config = dict(
    n_layer=15,
    n_kv_head=8,
    vocab_size=4096,
    activation='gelu',
    norm='layernorm',
    positions='learned',
    optimizer='soap_variant',
    lr_mult_qkv=0.4,
    beta2=0.95,
    lr_head=0.00915,
    schedule='wsd',
    steps=3689,
    dataset='wikipedia_en',
)
Each number is 128 + 32 x the weight over the matrix's rms, rounded and kept within 0 to 255. Layers, rows and columns count from 0. Numbers have three digits each.

# layer 4 MLP up, 1024x256, rms 0.128, rows 252-358, columns 64-127
133149145159135129183144155129101119123147155107086108137130105114113135117163129134107140112101186133156152137124155146186139115170127132092102082136142162150138139123105101092114109072170114
145129109180132111146148129174119119107076139148107093152211098123117113127049159152156137118142124161159124194187181087172133095108154043140187146173092160111169122081153114149067133150128140
091086082097153102132131160159122106154120118105156196050121202156136175091145121116192135182155135085102063106143102144134141095063141089150103120193114179072168116130191101054191144166156130
135117151141110148130132186149125069090117126114143113138170103164143108138148156200167178191121153126110160128198127102084124115141093187106123153116135116101105096121112100139131108148145123
173098167146123195095119132137105087120108080151083122159163171138205184122071144092135084164128159150100133095132121167143097112157118145118126099081149157132172112142119137129147145132176207
100125139147085106095107146142114126079135125092162123064098114133092151160131155130165180133077105103137094129151119143142161145078104140186135166166062145163154138135122140146093152127175132
129164099107189105122080190151112159109055173137128116159162105078128204150146147127096160179101172098173121088116134195104085170100132160177090081133127141057175079102139148122127135161097146
096142104140120115102137088129106102153094133125178118147165175190115128141167151128133155076113142136148150127137132180118100160090162123204086096054155154160086130089124085127180093125155120
163099134144084108189110202154141128078153101138090070113115167159124119135145067086150088127147121219105133142158112147077117153155093189183132151102156043087174089161086144119147150144123157
176124133130158138164132067130101121127118188096169154116139113153090164115133117128146105142162141077174132085129096127097135136120080138124164153113142081126077124158107108124133092197187177
185108106108126080163100131206112091167128174120119186141121161125153158127143092149132136159159120126139095139158115138174115151083053146135145161137129124114145128142125129132166171114093179
105124182064145135156175090104099153128090139099126146116091124116124108104088173144164191125173133161149144148113129139156153100105121123071147131132073134174140078147092128123117112120132122
099056170171140149121122118121143119122154124114149153133110183168148116130113140126095150147169153143069109073104120123111104126123075111089117112067178145077167122110179133148099108154123095
115104194146101120151120140180149103146130119078111144129154095112143117124150113135128050091105133171134161114155131159157129129098124134154114114114083089157170160149140077204152130108138139
117120156099140191135159109146152109104168162130113168185109145150086181099139197125126161145183166087059136178108111121133113163112105091082154100159059140112122096130136073119086094131164067
143115099131089121169139130103159077101143150180124125126103125142159144096121141113117127124149115143119125125101085143127148107121099138132147101114108142113110150110122118129162150154165147
169108165192086141139099120138152141118113065117174115160096187155109196075149111161101174128124123131118113104107166115061099138130071132113099156110102143131123144061138164112098098144105129
134109130097181151145109093121162170150103100162117123117063056107171080120144190087142137081166132166193196127150109136136132123099115167110114084201100136146161111142143090127157161091136121
132090121075087118133070116097098124193170125143108167184150145174132101152073098078121146197098110108129130058157103118138082161136101141137087135144042131126155128126131151138135170096119117
151117162086149149125117115169205139122143138136100142119095151136116106180135189094104159104112164115106151133111107150139150079085118112100141139172070113130138158128132156154125138130165104
124141102090125086214128128129098128122111133206128124103099130131146092167122182163130148125134135144128085102147154144117134124128122151116084132099065135106194094141129117138056113123121127
089102159087112172111159123133124129141084172171117154125113147093182133160105124088087075119131042137064104139132121132154166162132088110155151113161095146067122100145136135151096128085216056
146078150139115131127123144110147081099177117139067123149050115122134086163085139105129137184158115121119107155099116057118168148170141102161162164179095126102123137130138154188110155135144094
070168166079146133128112158104126172060146119173194081143125138206169097127174161134133134085061179165121124131143133104118218080078083151071122199129077109120147120031135166196174075180133040
127215101121081136153134127111119146117178158167139099041140167169159179153078092141130116168121100082168143139143167109141106096075086086166061155105129102132141125172178099064110107142100053
125133105166133127130130128119134122148172127152115143164118136143078123117204095145098134143088155080149092180119139111117090151143088084067164122163082137097138107134161143087113133085130146
109137159109117097172073107157132117155156140129098142158128186122192098049140112145115089140083096139133161085130101129104139161123129119174094135064153131119138165125136141076150190122147161
090119185158057095126101141184134103107153166113103130132186091106143143128151110140165127140121060150127134128084118117188099089113162184126104138084146149109121068128109104111078092103079145
130120101109065140133095152078144132101127132069141132133135137113167190086155178131125106119163162080087154126122104169122198130090127200091139158134125139124150102135113122142112137148137149
091099140083048136139092202087098143141125157166109158148074076152141120128138150121140131125112071149109178112098153179116147061137112096112159104072039134103129146115126103166102115062077078
136035125075112112154117127123119138117042104139115126150084123087167123167112114206089134195132057109121136157138113141113148071200104148056180078120088143153158094125116137088129161121165128
104054069153128107197130140155070185089127122068149157092103084227120115105184118235093113123155174152056141191181097131100115175031098145196090136130144045154110149103121156143137098119068135
087090183145129183119096140193100160168147108102119160118075178183053155131094109137073187160172193119114135146132059127072115140154183141121098168135119140091121108122136213079155153120081210
073076134088081138105176083171103126109140147114144116099123112102081186190103139146075118120114155127117019108138140109129121138168125140098136096172112121105150172084100144135103122119126171
140128137086108123102141201071173154077087091151106138112067131130189097146071145126148093093157116136116156140128112097139187080182153124119129170192090101141132122047175139144151167074098145
123131117075124130125146206121151109135181095133104126091092080130107173144099167119130122148075075112114100129097163190081175138091136175111095109157052134189105145119088165152086093097121084
100124170183187120121112093145128059107138116101172117115075146100183196142133160100082094138216164088165151091055052098181115135129222109144114169213155081082106138139177186126153162163153134
128124107060114183153047148159168099121113117128097121086155135097110109114142146141178119146062135165146161125166155119202137077150171133151147090121145162097113117098091137116123162163097165
126137122118096164121124134194185137141068149112113115096144142095098068117089120143100201058108153090116151127131157119201142109123171113122098091012152069132107055141155076145111130130087093
198154175163092153103112131179155104136168108149129153130075088089088173156159120099124164130137114056132117140181189139101100099130123143083122168166122196204183209109119100125095136165088110
199102161159088147118080163114146110145118149129159111184106119138134158080091199102152120160215112069117066155144165105176112155056117148195126083127158098078130192134158198119128092076098116
093124133131158099148135108131114117144111137149108153132105101157163082134103177191116126076127116153108079131135168127097136117151118161155126089206051119127107114115137118090136146136171113
082115107074070081088087058070139144157127069131107106127094207196124140195154154089180111092146140124110140082099105109131173099136072135102127092193166124076112125108189183168182047190160178
124147147121165154088098115126196111140145169142167142162156202090117097146116140122130146133120149144117147145175091136125170122133166132162137146174123133087089078116156162118105090119122110
138126098134165097176148107140138172094110121120196087126165112167142148146121145077100087142128118121096072170180158135096108185158125115141150126175116078121149062134130119147148156117151124
098147135171114139137123141087141103124122088138188120101143088096152137088167177130131041136168117062079076120119137123123120149156083145137139085075110177108130083121160104079107153115145128
065135098056060127107078126121110080195191117116152125155072103123123145138134092129098150091134025125139146212101128094100099128139031096182112119122108121130090128144119084148132112189188118
061118151167105179143136201178125135128156158128074073111102140152132090118150116126130143092146146115075174103095158144138110121132053072140099151152160119067123178092165115156151187161134044
159154144203125119119185167133044124128110100175155174105104124136095201147125054138188102174143147093058119166092126115080130152117112189130128137226093107104122183168199078120152110129111195
170059160141125130115094151091103100096097126120197163167059160105115168146147114107168126152081072169247067098137138113165107129132078147114101219117113141151166149125050151131090106134099075
105146060120112158124121157186173133149168131116142132056163166153119087158137094124108142104076060129160097158107192128074191141142120083113147118184190151110079165152176110140177060163146129
174106145131198111133187104125107117134107144092130124119127093156112120092094157191113167112123107115167072171125105172157197188148078170170151150120116121090210095086097165094079141097149133
118077135054048104148137102116123181128108127088141076179141154109173137157191184151142106161099102100157123083144140135113154155068088122105137127137120109099139115103095107104129158120116134
101157147173098152137122072160110117124106148105101156149127146083130081082163163165146108087075103135116121153175104174196145167123076131125070124130114097129135087160141156155120108126166102
175146128141097104102108126098119123083103150104132144068102111151130150132102129147137123091148129077131133135086159141103212096166101082091143114135145125181177153146130125095088127047157123
115062120114096147136100110183131122165091115138162130137119151119178149086129081168128074164088148132118124150117122153104171153162134167157147113150145113201142083092144108132135110093155125
116121207160079142103140150107093091090099126135165125111061136057116103125114078170085123142090082170162130144053118106136199145133114113145173143182156113078171136144139092189107096159164149
079145118102096098098124197124133125146105106102174022069148161078169101170188139178127143086132114085086207122107083083160140081139125169081148154122172155166167075067115155183151147145067156
152154148091071111134125080123087103137168158159069084116115111123129136150168158129163086092125142141182162113116073140163112128181115152097148158160154104122148112159163067116094079106129167
116111123154117130174132116157212130130135148160139140145186119144124097119118099135151068183111153112144077115135093148127098087154035152135065154109116163125169134150186127115096130098106132
098089108138095132144136202128153134110134092131073145131141088117112095129162118117177169109121148152139103066081071093146143149138101132129102142104032126150163127143139095155135141123145190
090144067160143078159115104143128148176126147090118115166142091186089149140124133093128165081055101122151114090153169142151142133117101096164074139098100114160111115089097111100100110134129112
137168122127169191125137168137135096120091181070109122088076134123104121112106132163114083118140133149107102160116121180122147141058141129098117135097196080066121094115139101115098164176125105
139184084150094156140156148085128121112138132120121113165092083106114112137067125172147112133135126160122111112177149112167154099149114085149170143059141112133122141097123129119124125118115128
130133124141126135175136112115177147113132098115177107123111152140142158210122073149102154113081156085099112112135164114128133146125174177163177135161115134120116145135109130122117091164177134
055180105141140164137134144179093167080109066094097127160164068132131100130177143099172105064144126193178131098193093139083083153084129108122130103117137104163111081122127095175175143092048172
173134163120083124086141163143109112115121143196128123077132121141149085130090157129120111165116128114111105084140127061124093104156145191131098164178153143143150116125095131115106153123151109
125098206142069126150155105144125153122118172147137099133091160138102157096110108123091123092154106103112168118112151120095142178149117099138111142134168071142143157114104072191088095177140137
158129065123187140159165110108132096105147107145127136178093086154141185142163166113122116093150149135120060142137158104156126106151134121114145151140077168098109142103181151115092096114092164
102098120126096109072118109114114138119151087176123066135137109082126145105076164200123020142176148123070123128129077057131113147128167139093128102093108113120148105132092115071080097080140173
137047114204138117157134166174128087172194122085139120083081134096136134161147151134146156160141148065118132126118143121089196059128118134113150064063146168150095151099094105112085124125112167
152133151117120152144090079123094153115153150138103114109100164153164128123120136133128169107137091133150135117147103127193098141102107111177131134097184105119125143112165216217139091133128140
130140181156066144098133106097094109144129120127136114128095092092150109168095131122100128153128107092172125109106094154145105137155092106103084153149168136155140159175116107120151167133166144
120154125211108062202135066147133131106083123112131145117112095098188132172105152097168183150143142073139125117112079119114121125149105125139115096110053119119098105127162112157119169115095147
077113091069126138130149085135114128118083169102077116179101140139101085046121152099112108086120141171182156122200097177183130186173119217172126148108177046111167119169150148150113106138178104
140108061090138156130142117158110173079165147133162072105159122137106152136138086124148139088133119101183139131092139114148167128106167141115115102110111135124119096137131111211067122118120189
150121093065053124121096115171175114136149103108213095088140117150092102130132108160121108088159089107113099146176067132107170102127144176093139053220187114109099071116135168184113196166134095
101087156145137169140142109131128147113145143118113145134106151154075161093142119157130158124157079162144141104156131127077151092111082132140106138138059089172144082156107116147155177179122114
123163089137104167151091116146156103137146168091157176133164061123157179151106114108125118122076064145161203140151140116181136038111158191118137101099159136160155094135134174125136129117119206
076093123113092154165081119072123066133093105137145109138108094123172160147058119124156127103131163103103145111107212143156086131173095108117163031120091108122116077154112154149152148167094156
130089119105124153170136085136053098085060148111103099128142107124151157111168098187167096115174061093160155151141192093163155108161132124145124130134171155104136176140169160086097117199129133
137153093108154080121160077096122042135176137093117132147165173125127120089138091144124103132127131132110086093112159141132118108099145153143111108161130164165127130153162152175140165076104136
140101089150098134098131122118145081107143144150170145184111116140135181098076172110106170193127138170122111162084136140132122164141132153114152114102118191095093114102028148090192141177115120
134192123074110106113100136151053140158132147194162125106099150121128132155099131104142104139172179126121132121155147126110131071092112153154131074124133145090098157139125104098098168109163145
134081104167161142099071117118129093139084151141087159118121142068145171152146135085111096093223123082061105125159132173151148144142167133133123171144174154114153115112109166112113104096159186
113137108031133144120106137092094148135115142144157118101088121148161141155197073218108160093054131124135153116185150170140190105089080158081146114148125114108109074105130089145099130092111092
128188107144151163151171094123112151124110130161126147107162117088117109179087094126109131131125099114123131083070163113119098123180090142071165111144106119096095094140111123170124106144171148
143101123086130131100128098119180123078175147133128135073182083176094134124150145150108115114094101142138115198099085134135158097150154147148145161108128129102170153107080129113086182140097167
102135144163175121126141103148146131148120159142160109161178134122099175145144177093145142027122134189081138103111115139117113091217046153118172121094138144130166120120099120157207158125118119
106137122132128148151108100086087125096122102109049079169110168091159112112176155068121156105132157125166142143136117134102145158094144149154170098129086141151079129097121137135147115152168166
173143171128113114132116110145081112101191157086121111080125108120102094166178155131101068141121127141166100111132163110071120121117072184071113124119121088188086118185079146169136120080178121
118101142122177127135099193170193141158107150144143152147143137124158065139141110091051089064139041064107121152087089147042185085091168117122142174115090153149100117074172084141133103165179193
148094165131086123113162131110096180109097109118091191104125155111110165121130159090127079123130107107121144141122188092173136158114116099153128157210114153141186135076150109176164216147161102
154140105076122094146131115148129139125133123072124094134132140122134147130109107143141069109118140126118136090163099109147148112100137143116147157105118178144149165141110107133101097154109113
155112143158102151126157141142098160072104082132101080093188057068155139093132150109134137138112085092079074135158151167075134124116133129080140103130158166119099159108070152162102147114096085
108086102138066148104132119152123134174185157151174110066153111082159105128123164039128123128146119104122170158185145106168145160139159124163064129149083099151138090120113049163115122177159069
130114110111148122067064145111120115126154112101127155120109106132152124141183059129100170118080137133183107171130139144144166142127103144096107126120087104134102136127130145090096149101194113
108174118119098139132178137135112182099133124155071137094140142183139086203143116175113111102092121126123143082128174125128097165107175084147162133144138142162111095179159200123144157144087100
132111144134125074138137226159147162118140136136120068146131178173089184170124112109046133116112143203114079196158120134122100128075104167096170070118134099070049056097107098065034089113127157
099107180203130147081100115144078138097087084138098109136114163181128169207123147105139157121185170098112200092164123105182150144125135141172175113111127196119164131116103151199096163057168173
146074138138126145126108138161131137101135142107085121129091162094056072164086184113144143152181113084154087126103153156147074136124169161123095126122108174150122066072165118172127114041049151
139075082127073112134123105128119156080135131030134149145142122168127113168159137123115089148096180142137130152139091106179114121136046188119116071124133174159137152162144082112155172087107099
122107178074076088143104147111123120105136109111122154160103165099080144149111110149133173169145099192120149128164131083145155103150090185160137034081116123101126153070119125127134142096131094
114143126125071120149101179181126141083131127126145100110115112118112097150111107108123107073091112136124105139122158119138115167194088184121134121140117092111119143186157145106164180095114139
097140091177104075130170123169152176160172106160151090141114130124188154160125145111131083090171127119076069188077087100108169122158088102123169112163161126132113116087071147113151169150080125
090162072146137172154110137158146117149139172146144132187073109152119130129112159148122108123136073089127142140162106084147151164143116139128128119126123124160130073149144150143186127076107153
110135176151097187144099158119104111110170179107127131133130078132118183170061187115097102143155147149110186077100154096087118150134130102100147206131112084126078111130104091164036169105089195
# layer 4 MLP down (transposed), 1024x256, rms 0.0935, rows 252-358, columns 64-127
170088111108115177094122125135170136143118092069146112121108122136084171147114140118112060089138122112111102141135094081143098182022226135162104174171096093113125112151213133164145177136109133
166137101094113125128136101100190108128144175083108119106144111127104065156122134038154147107126083086134073113106147154152128148210143145114121140191105108098142140094154100151163048113182153
163105107087103219158110107149057153090151068176109166108103134162171116120121137157129103108156068139104072165066106127129091059069011082134201114109167131056143165107085187237097115171142139
136115082142120125113142164093108097135139123156125130102094166094110131155115154150133105126125151151137128123138109111174098112137140145136120142147109146137106122109148128134103132159120192
076124098121159120143145114075119103095092130114157078099095093082098112128118134157130118109104138104139108094094143072089091094112147066108159139113111120170163128157166028104115187126069108
121138172197120131124119117161136101164148144123076113177157137143123112133152121132183124093167090098112109130158151149165120139105124123136122104100108100177074088172061131142133143151097076
122092142083140096126105127133147104092128134171110061149174096149167102100107100135106087128157121111126214114087139144131152181185143113131108062096158146156143136159095092119132095146135122
146148140133134121137066126150173130113116141072122167147123103131139143144105126122104144143099071184099113135110132074182174121084149147112126145158123093091100046070083158119161122140112130
102104151136144086075106103138054105157138095106108156115152126062170082078129091173142168155099072056176099128105127144197146031131098080099114122102021129106139171092064080179146157147109134
073129117104145155181114104178115090104135133154137219132182125144090116242160117138154167127142059175131069075185132127117154169120134181145160101164148142107174102059108147080152177108145141
127075114091137144163126135118126084116165057136152104080096162143149116156115162152115110102156153079112128119179084122115130177163182129101097169119168097150140143154148112090093078140145125
149117118149105181125165113084155121067156144124120150168094095137106145147160136120099104061185158088127154104126127107192119076088187082076103140129121144208141076134083130155146138153109121
109126124180156068149162144091166125080123089109142142132106155135159169148135110110151112151158163116146070170188126132128132070168103066163084140143069117148105144094081141078154130142106143
111081081080126194150159146109142192141083151154098155160177094133072116101114123118146148205093158094090103095149121121079144128185097146118095074108114164150063101088129142122127201220118099
130119136134166200172115148109096132127125096094079147133091147103087123171097111037114126158098106114208116125150156093081089109121159088135081125197141085119071176115062114127123113164133080
127118162137171156121112142072089185098114159169114145148132163033106085124093106144124130068129135122130108181112114117101095103149146106158098119160091106131142130129120144152077141154127167
105110217109112146192171138124076132115152131157152019111176156164172026103115138103118146092156132131095078148119109085179132121119089088105126147115158080167248107111141102153184130102153174
148175080115140172076134135122072096099159110108083090108136151132105109144156148158191141154149164108122139147071069086154145121065157107143119123099160143177151108148139081131176164107100141
108157157105168124154080169152133131116143128154140142158118146101124131132117124128166189117102093109086128173169109141095124152124197079136102196127206168138088079103154143117092165115162126
111164183184205191086110161093134111135160116148076087096126140112133136144116148078110113123134129079123102120154106128116126150139112126091118159084118115176150147172126136120137148136098125
134093128099162124152177130123133127121081108125125101107146096109174122119138128128163119155189141143101111101151119134147083060069156101114091150114096147109118212146121104116108074177135090
128113131112130117099114060154193198125129160118082113147110114140093144148188117113151140144056086169162042128097155093098106067125154168147167113123077089116164131157139141112105140166159086
153130099028122123045137156112109132117209125128122061030147128162114203151135108165131092101124153158144139127127122170141100172140140105123134082121076104158139161180147136109112126102134147
123096126146149101128192110119117129136158131129184056189178122102121118181103109165136137106124123176064074097120107054192056122091099161127133071159130108087167057109196069180105155163109131
128146129123137129131141107104091080132106100168135092174132136118128146110180152148147162145140139143096118099160135147149087071100157166078095135134169084099137110102153125146164073156116129
207107128049169146095187100129123108137149196063155131093129100153111166122117152094094116144148204149074112155120170111141145188124122098164118136101074165139209143137173106167184101108149153
180163167145123136134175105141144190170120145110168096167177178164120120103192126114161144116169110166142100148124176131114114203067120062220143140140141198135125136136186116144156162148160136
130180124161095111128153096089181144088082072111129121108082129137167141175146174118079128198092141144100144136072147146135080158160182105082193199113153167135137123074134157116121124143199119
141168066115144122102143184072167092178125124154172137171125095134114133150089109165158135155095093156086124090093125104108111056093171069136140150068108111138136161099148146082107122121108187
152149093149128153123120087118068081191189175159102169109106110143162075094171129165113085055112129168114129142166099148126136098135143091121146144129106118122175116156136096141175114073167096
118108132117207106122123118120133122129123161133114089138169062129119149160149077114088113103104153058197178105139173176159188148120082169078158107133111131145130067118158127132116151089177099
140116109086092102140105089127134102100152116165108147103112149167155140141079129121155164196132169097136157107111120151114154164125149093095140141197152171103126139143113135125121086154176088
114114157091149150126125137125176107170135126167131166139140138119065107174147155065155187109183078070150167048163117138115144119176127144099166094148110093122112107222170162072115047128187065
101129147144152127124116129140103073134220096127144101092130119150156163149132133072161134118101167136134087148152118173143144162134159130079108129173102164100110152116065104133166072146123141
194112102117143145084130090110138125087171155121131158119169095087102135057117162160117185095101068159130083122116057130126098163174123098134103130097154118116100082152096141160142130213127104
110168120109097106136134113133098128140166146134101144133167148136140113123117091098114139162121167168141124139149169127138144099163132107172145182129188105128112168156149160124188090097129172
147154125167191152113091121090188100108164153173140100116096093147142172138128153107142103089115105157187120144063148123145143053089115099110137115177006174169196208140139137171097103088140090
144165116156179095180149140123095119149118106132128111126132147092153142133169165171091131179135167114122113119153142140192102110122179159094109162189117096114172092133106153131095081157093100
096203127093089130133135149166109083111202092123097107128145139166140090119186088127124135141191146160161076069186128197142179145157090128074140106152086120112110168115107168121152138114156100
164132133167140095146126084156141128086148123163109129160116150125120116150112119087156087102150106075172155156099118124146140139145105153095108119137173152163123104172161143108190066150178050
091124088105123077153134103140132147189187152101122097191177103152109148130150170066175077095110083109140092113153119096194128091053127091130158153141079155126113138194192050078161073106091165
121183141144141152114099134116162116117121138176116119135103116116109150105135121088145132099107139068136085157115138150159128132113131091107121112129092107156143115148120163128117122126122169
167147083111088185100164099088108124189122169145161053089057166161129068139063178192125100113119066171120121158110179232099151125071116122130110099080119102101123174226131142215083094145214095
143097141153082123097133141171137085155139162038161148096059102118186099146118158064099153076149196048073101148096128149210117068143037171120169166179156168135153161105122083133111158159069148
134066103170194124096087112105178088174163096111141137118132148070090140129070127082126170140124143135160092127123166140109154167128133142102083165112065085132104083105115129120078139207152142
136074137103156131173116113170126118117086168087083126083134112119108099156130124142138139126137153118206159107113148130151162114126108077124135155139139151120147153132099162135119107119110145
116099140129218117144111179119152134095110152155182151141155127102172121096168168113086083067088158148106155190172120156155123172097106168071151129113148134087159159150132105156122074131114119
107140060129178085129130126145129162180146121133164161151143134156131112137118107082162139092109122134141153141140101134219185121146119126139157107116099134147067124170139150144148103212156093
110105120083123109161096089158145143132159109076153171133124076201138100087112149137142143174060101100139129163181115108146123101151153110055200138109093067088143105144130089065178109141107137
175141118111183067153111126135162125108035229117103125151084081124140124127143092097126097090100152064127136103108150107135151140100038166097174071138066063124179192154113164156140155198092127
140056126135074067121093122076125112144168050139142139136119106169098148148128107159083111134158176145142083104149067112134108103147142079092096043136040112087143126125089110126129107128085153
108151098114133086126124085137069100142122105130090111134137092139126196107134106105175144175096162100165144138083173131181140078086183099150126193076142118165198140114129121130121095104144138
123140205128118161162195156098211118160157104154121165163142123129124134140104098113124158167106109112066099127148141115152140144180139122137085113163105166134098131062115132165138105134106157
177103141134119146053136156119144162143182150095102140193156122110076062152163105120105096129143111137108163075095128128091183104127085100157146150157139168225145143133173128193120110137141087
132087207147136149095180104179096149199123161173085134109189093163179139144164129093108206111159145136097126098157133131117122167124176114169124109120255191122054125132072184160170177208090078
137119183105158146189123125097159177126129136151167132160158135156100142150132141143132055078164077125141156091113122126143137060171093133103103065159028164126154109140097154164147114154077093
176082124114175121122170145190162157122147091117079160079129097134109119062189146117145142118160154146116184171190147136149147128078165114129139093098110145084122138125072149122106079187140146
139124168156159126097108093116118100121146111143120079096177122139125133065110123076148130097151195138108136126121168110134146142139172069155133129090131122102153090091110111150169074154130136
127156129059092187114106141120197154209119145133108142153118059125149068109120169165112130160106070178160135084081170152115079130186121113118074125086103146108111148121153139128095084092090149
115094162120167130116106110119132148075152131131079151162137137131085116168122167136145128185071131100084188117109176135176106132117149109105156129114118218102148108082128141134141125155125091
180114099121171068127162093159137163101107153158152081127152094187095155114100119063132122129093106152165124116183179161129109150107143119161140142091221122155138173159126128135066090129067119
110090168151178147137116115146122128126126118119122107182149158167106086087133102107131111125129130175114107122154126112123141149141158162141149172150141101168113131140146131160109166181125118
134125156084082181143077095129142118139177138135141111156172139131133117118149132149149090139100125119130100076140175146117111115154085147131162116134071133177074130159090112114071102131086105
178105143112173117151093109086144183112165112142104149119116145113107135109163105080144139100131123127132070093136138176110139152106135115129142147142093113104187118101124093121125122129075177
167160131104132130145129111169146099108141112159099103184169144105118159115098137184191152119109067122121142104139140064091141100123141054140110057128130076122091102097095133115140151137090191
199133111165127100127124158053153157129153129200182185143123152137123055143128092166116108111138197133119185078115137147091138165153182088100100104112067134137138138134142118114140118137152041
175161074146125112096033101087064102120145134052112132130145108062056131075111188182132109100108222148145128152067048144133085160115175111128110190101107138154237138125167124147109127104139152
137170124169114083130127097111100079163123127120170083140114114137120075125153132110139145167095124110124087139147161059080147112142178143126068069147131137111117072114104165170136087193109120
063127136124100128136084153138121186106162121065137155135142087200134099103113154148144107139084083133140121180179085147122153082145176191077106125147097142165079133191124092098103127093114138
127190082136157141149175181074114125149185128090097131140082092143105157111174154137161155135120057130134078141129108103127134076135077121131073095099088087137114125129092150136108131149172136
184132107133097173073129100114106142142127145115137116164149098128087170116115142112078097147112098102113146151170136103148133102134154140172135116147132108074119169120168122061126107157150131
077078172155137084145099132120174137092115124068102080119129101054122183150193141153181128105114184112168094139089172154065171126098082169073092143150098160076159082146088094102053142173104119
102179086102114171131115151112117128138159156137112113148148113149137142130162148111161140146164212125098134150140170135105167156112049154209141126119177202162128084138136140128109136190142111
143161114123147106170120100081155154115118088130142148172138125081138153121146142119156172150114140165120126123173106142177104161124158091160105124135150135130155107131139110167090121118119108
129123131080077089078153070110115201134122226154080091141105129155102091094103124140075138162120084128081138117218172126100139178208167169227148121182148120153189073111137137200143165142179077
091191109105134080086103137112069064129077112101149088141107121161108137112151136117103134106133119147104111124121125136137158148108095133131083101145095179130105138121069120151096135071165148
203158165132124120124071117139115109135169096150142135094044129202137138114111086123117146161139174168030108133159081130135127129090097130102157108178132129152142152160136126129133092127136092
134156084061139051145121134096131124088149157130055170158139052110149086074140065118143095178118194123079106144112085152169130150136132082133096086130168164075119088170098144105096152205139112
176167142120141138172151111154137098124135146132127075204079175095146161117117058053113111085150207176135145095155119120165138210120114163104171158103155169135060170068108183182121098133085112
113122097121160111111121151093142133117109104190224096138095180107161133152113131083101111076110125084131121094112124085165161117128124125135109130129124168167177146074118117134142139163117113
106173113088140104143110108061148131189111173095196099170078142128155111160046179119126102098115139110105082144108128138168104090172043130075122079126130099165098110157120056085086135107138113
109066105116124174170124138151140131110099120106128121140118092109087115122103168141124153129081132125138145095174126124169125183151153137133147156115114139122169128132146163143162164175135148
181191041105084074126072106126171155075127120114150165179161187124127138105150092146124093108114098095122152217180115121149170144109151122128106210165087126125188152148176110081088108124118095
166147092140113085133101154141140113101102138114072145132092141109152114131120104134111146075201099105108070131125095092129139134134172132156174097142080139101165205114098064175120112123168127
113090163162166184188075108141091147143093092115096140136147095150137092123131125105118131091127081140166167096141175184138144106121053150064168177088086144167098200171129107159084181140137031
067133124106142109109092145075136184125095140089131142149196167125134148108076105133131115128121176116127131123156134092133119092081120145058120112075068117165140122122162043188140161128196158
133134149126107114099152133164153142136177132162149157153108123102148162076146135083063107141132165192106146129131146144140145123136087141145115103178155159101135108123151138161182099122099076
179118118160177111159168088143164097188140123155069104164132143089145111167118155159142166139146113126156111114135140165156170186174170131151146133160143125177143168179110113157102151093186112
143086108136157125174148135139158120143164091112104122117177132135140086120077173110084169096127072126086157149086141101157117155144131104111138087117160111111121108093012149143164065125137189
130116151158118082109137136137088117106152150131148129070121128152093145114101166107128063141061092121085110123116148115126101168153145114119092136046130145109069120177165171132152097173119078
132162140060153156189130141142155098090137119149087145155084131127096155123126118062172096149094107100146109111150167124129123102183128134107143132115156116098127106151150114164111109210110021
130102102141112179081102162079148137166143150164123182101132111186155058147142146129096111118137112167142116111123188107132146157017097150068144100115108080204145122118073136174100101164148163
151136088086129096090137166101101089138184172107142152153098048189178175091104079111165167134134119154131080119153112119077104120108085153073154054122138153147108149155168114152112176111099150
111137091104173115118125125151140063124148064121119157121102116116104115088146112167107132088098137142167108151114150127119098116168110125123123108132172157170120140131090125111140060161132153
082115101103081168086154131118116095106113058125049138132115156117130093134091096086099121165139119138137075075169096203106121145105145108090117177098097128100145173161086067138126093065123199
153086144124068145137141111127082136178125148211104100150129122110146143131124103040126121133178149131133107104164170070100184129160066137167131124113057119119126124140105087139118108131104050
131058152107123150155147175116106099146131136069146114123115111150087143181119191112129134123166199103083092129118144079170057097184153093166058145140139048139113093109124088144152146138083126
085043135148136134148112151114163132115146193143143136148122124175107158126160126168091143123205090150174071116154130078169146127177134117084121109065125163110135124060190153102119104180123148
116080068138128132100058135093051158109169156137159094061108082208146130097171116161139129114124119037115118172133015141058128157165081173131149083159124134210155167219151079156112145146156130
131087123096103087079114109081160169134114128133140160139106147177113165155164119157133075132160151164172160149150107120120147137113146120102120146146125096129116106065134155123087187094095103
096154111123103140166112103119169054097105155211114212131130137110167117098117142148131171116139095141196101110152092143116089155134172078141100109111165126180160138096104144109245091064113140
143169144171147135152081149103064144092152060062134094115097129102175114114116175139154153133121117164109075176138201157100142092045110146105179213172154127095172111114089126114135173164037137
111117120153096157136132084101156141079173126140149165222149155096088141186097173114126164072161112148106113125134094150100086103145121183065096157152103150120114098070124153104061129124092139
145096098153157111119154101126153093106192126111091088150121098097123187113109132107198116145100051135108135065131114135123111123158145089129097102112206101141176162182138205123132136147138146
138158125103142059161188145185116149101127157091076140129122180130129131134147145102154169100125109148108099110135116138127131095171200100162094161064171100140111132081106102069158153139134131
099070210170146156086142095142118121146126167113143116134102102061135052178076126132141153086167184135095128174155091145110088154105099116134097114130137085180102118142092048186118147137071116
125161098174107189161117163170141191144161090103098107096141079052069164142100135048122141060078082103089165128168199177129161187097198174150152076145189133084143137139188104084119106204161162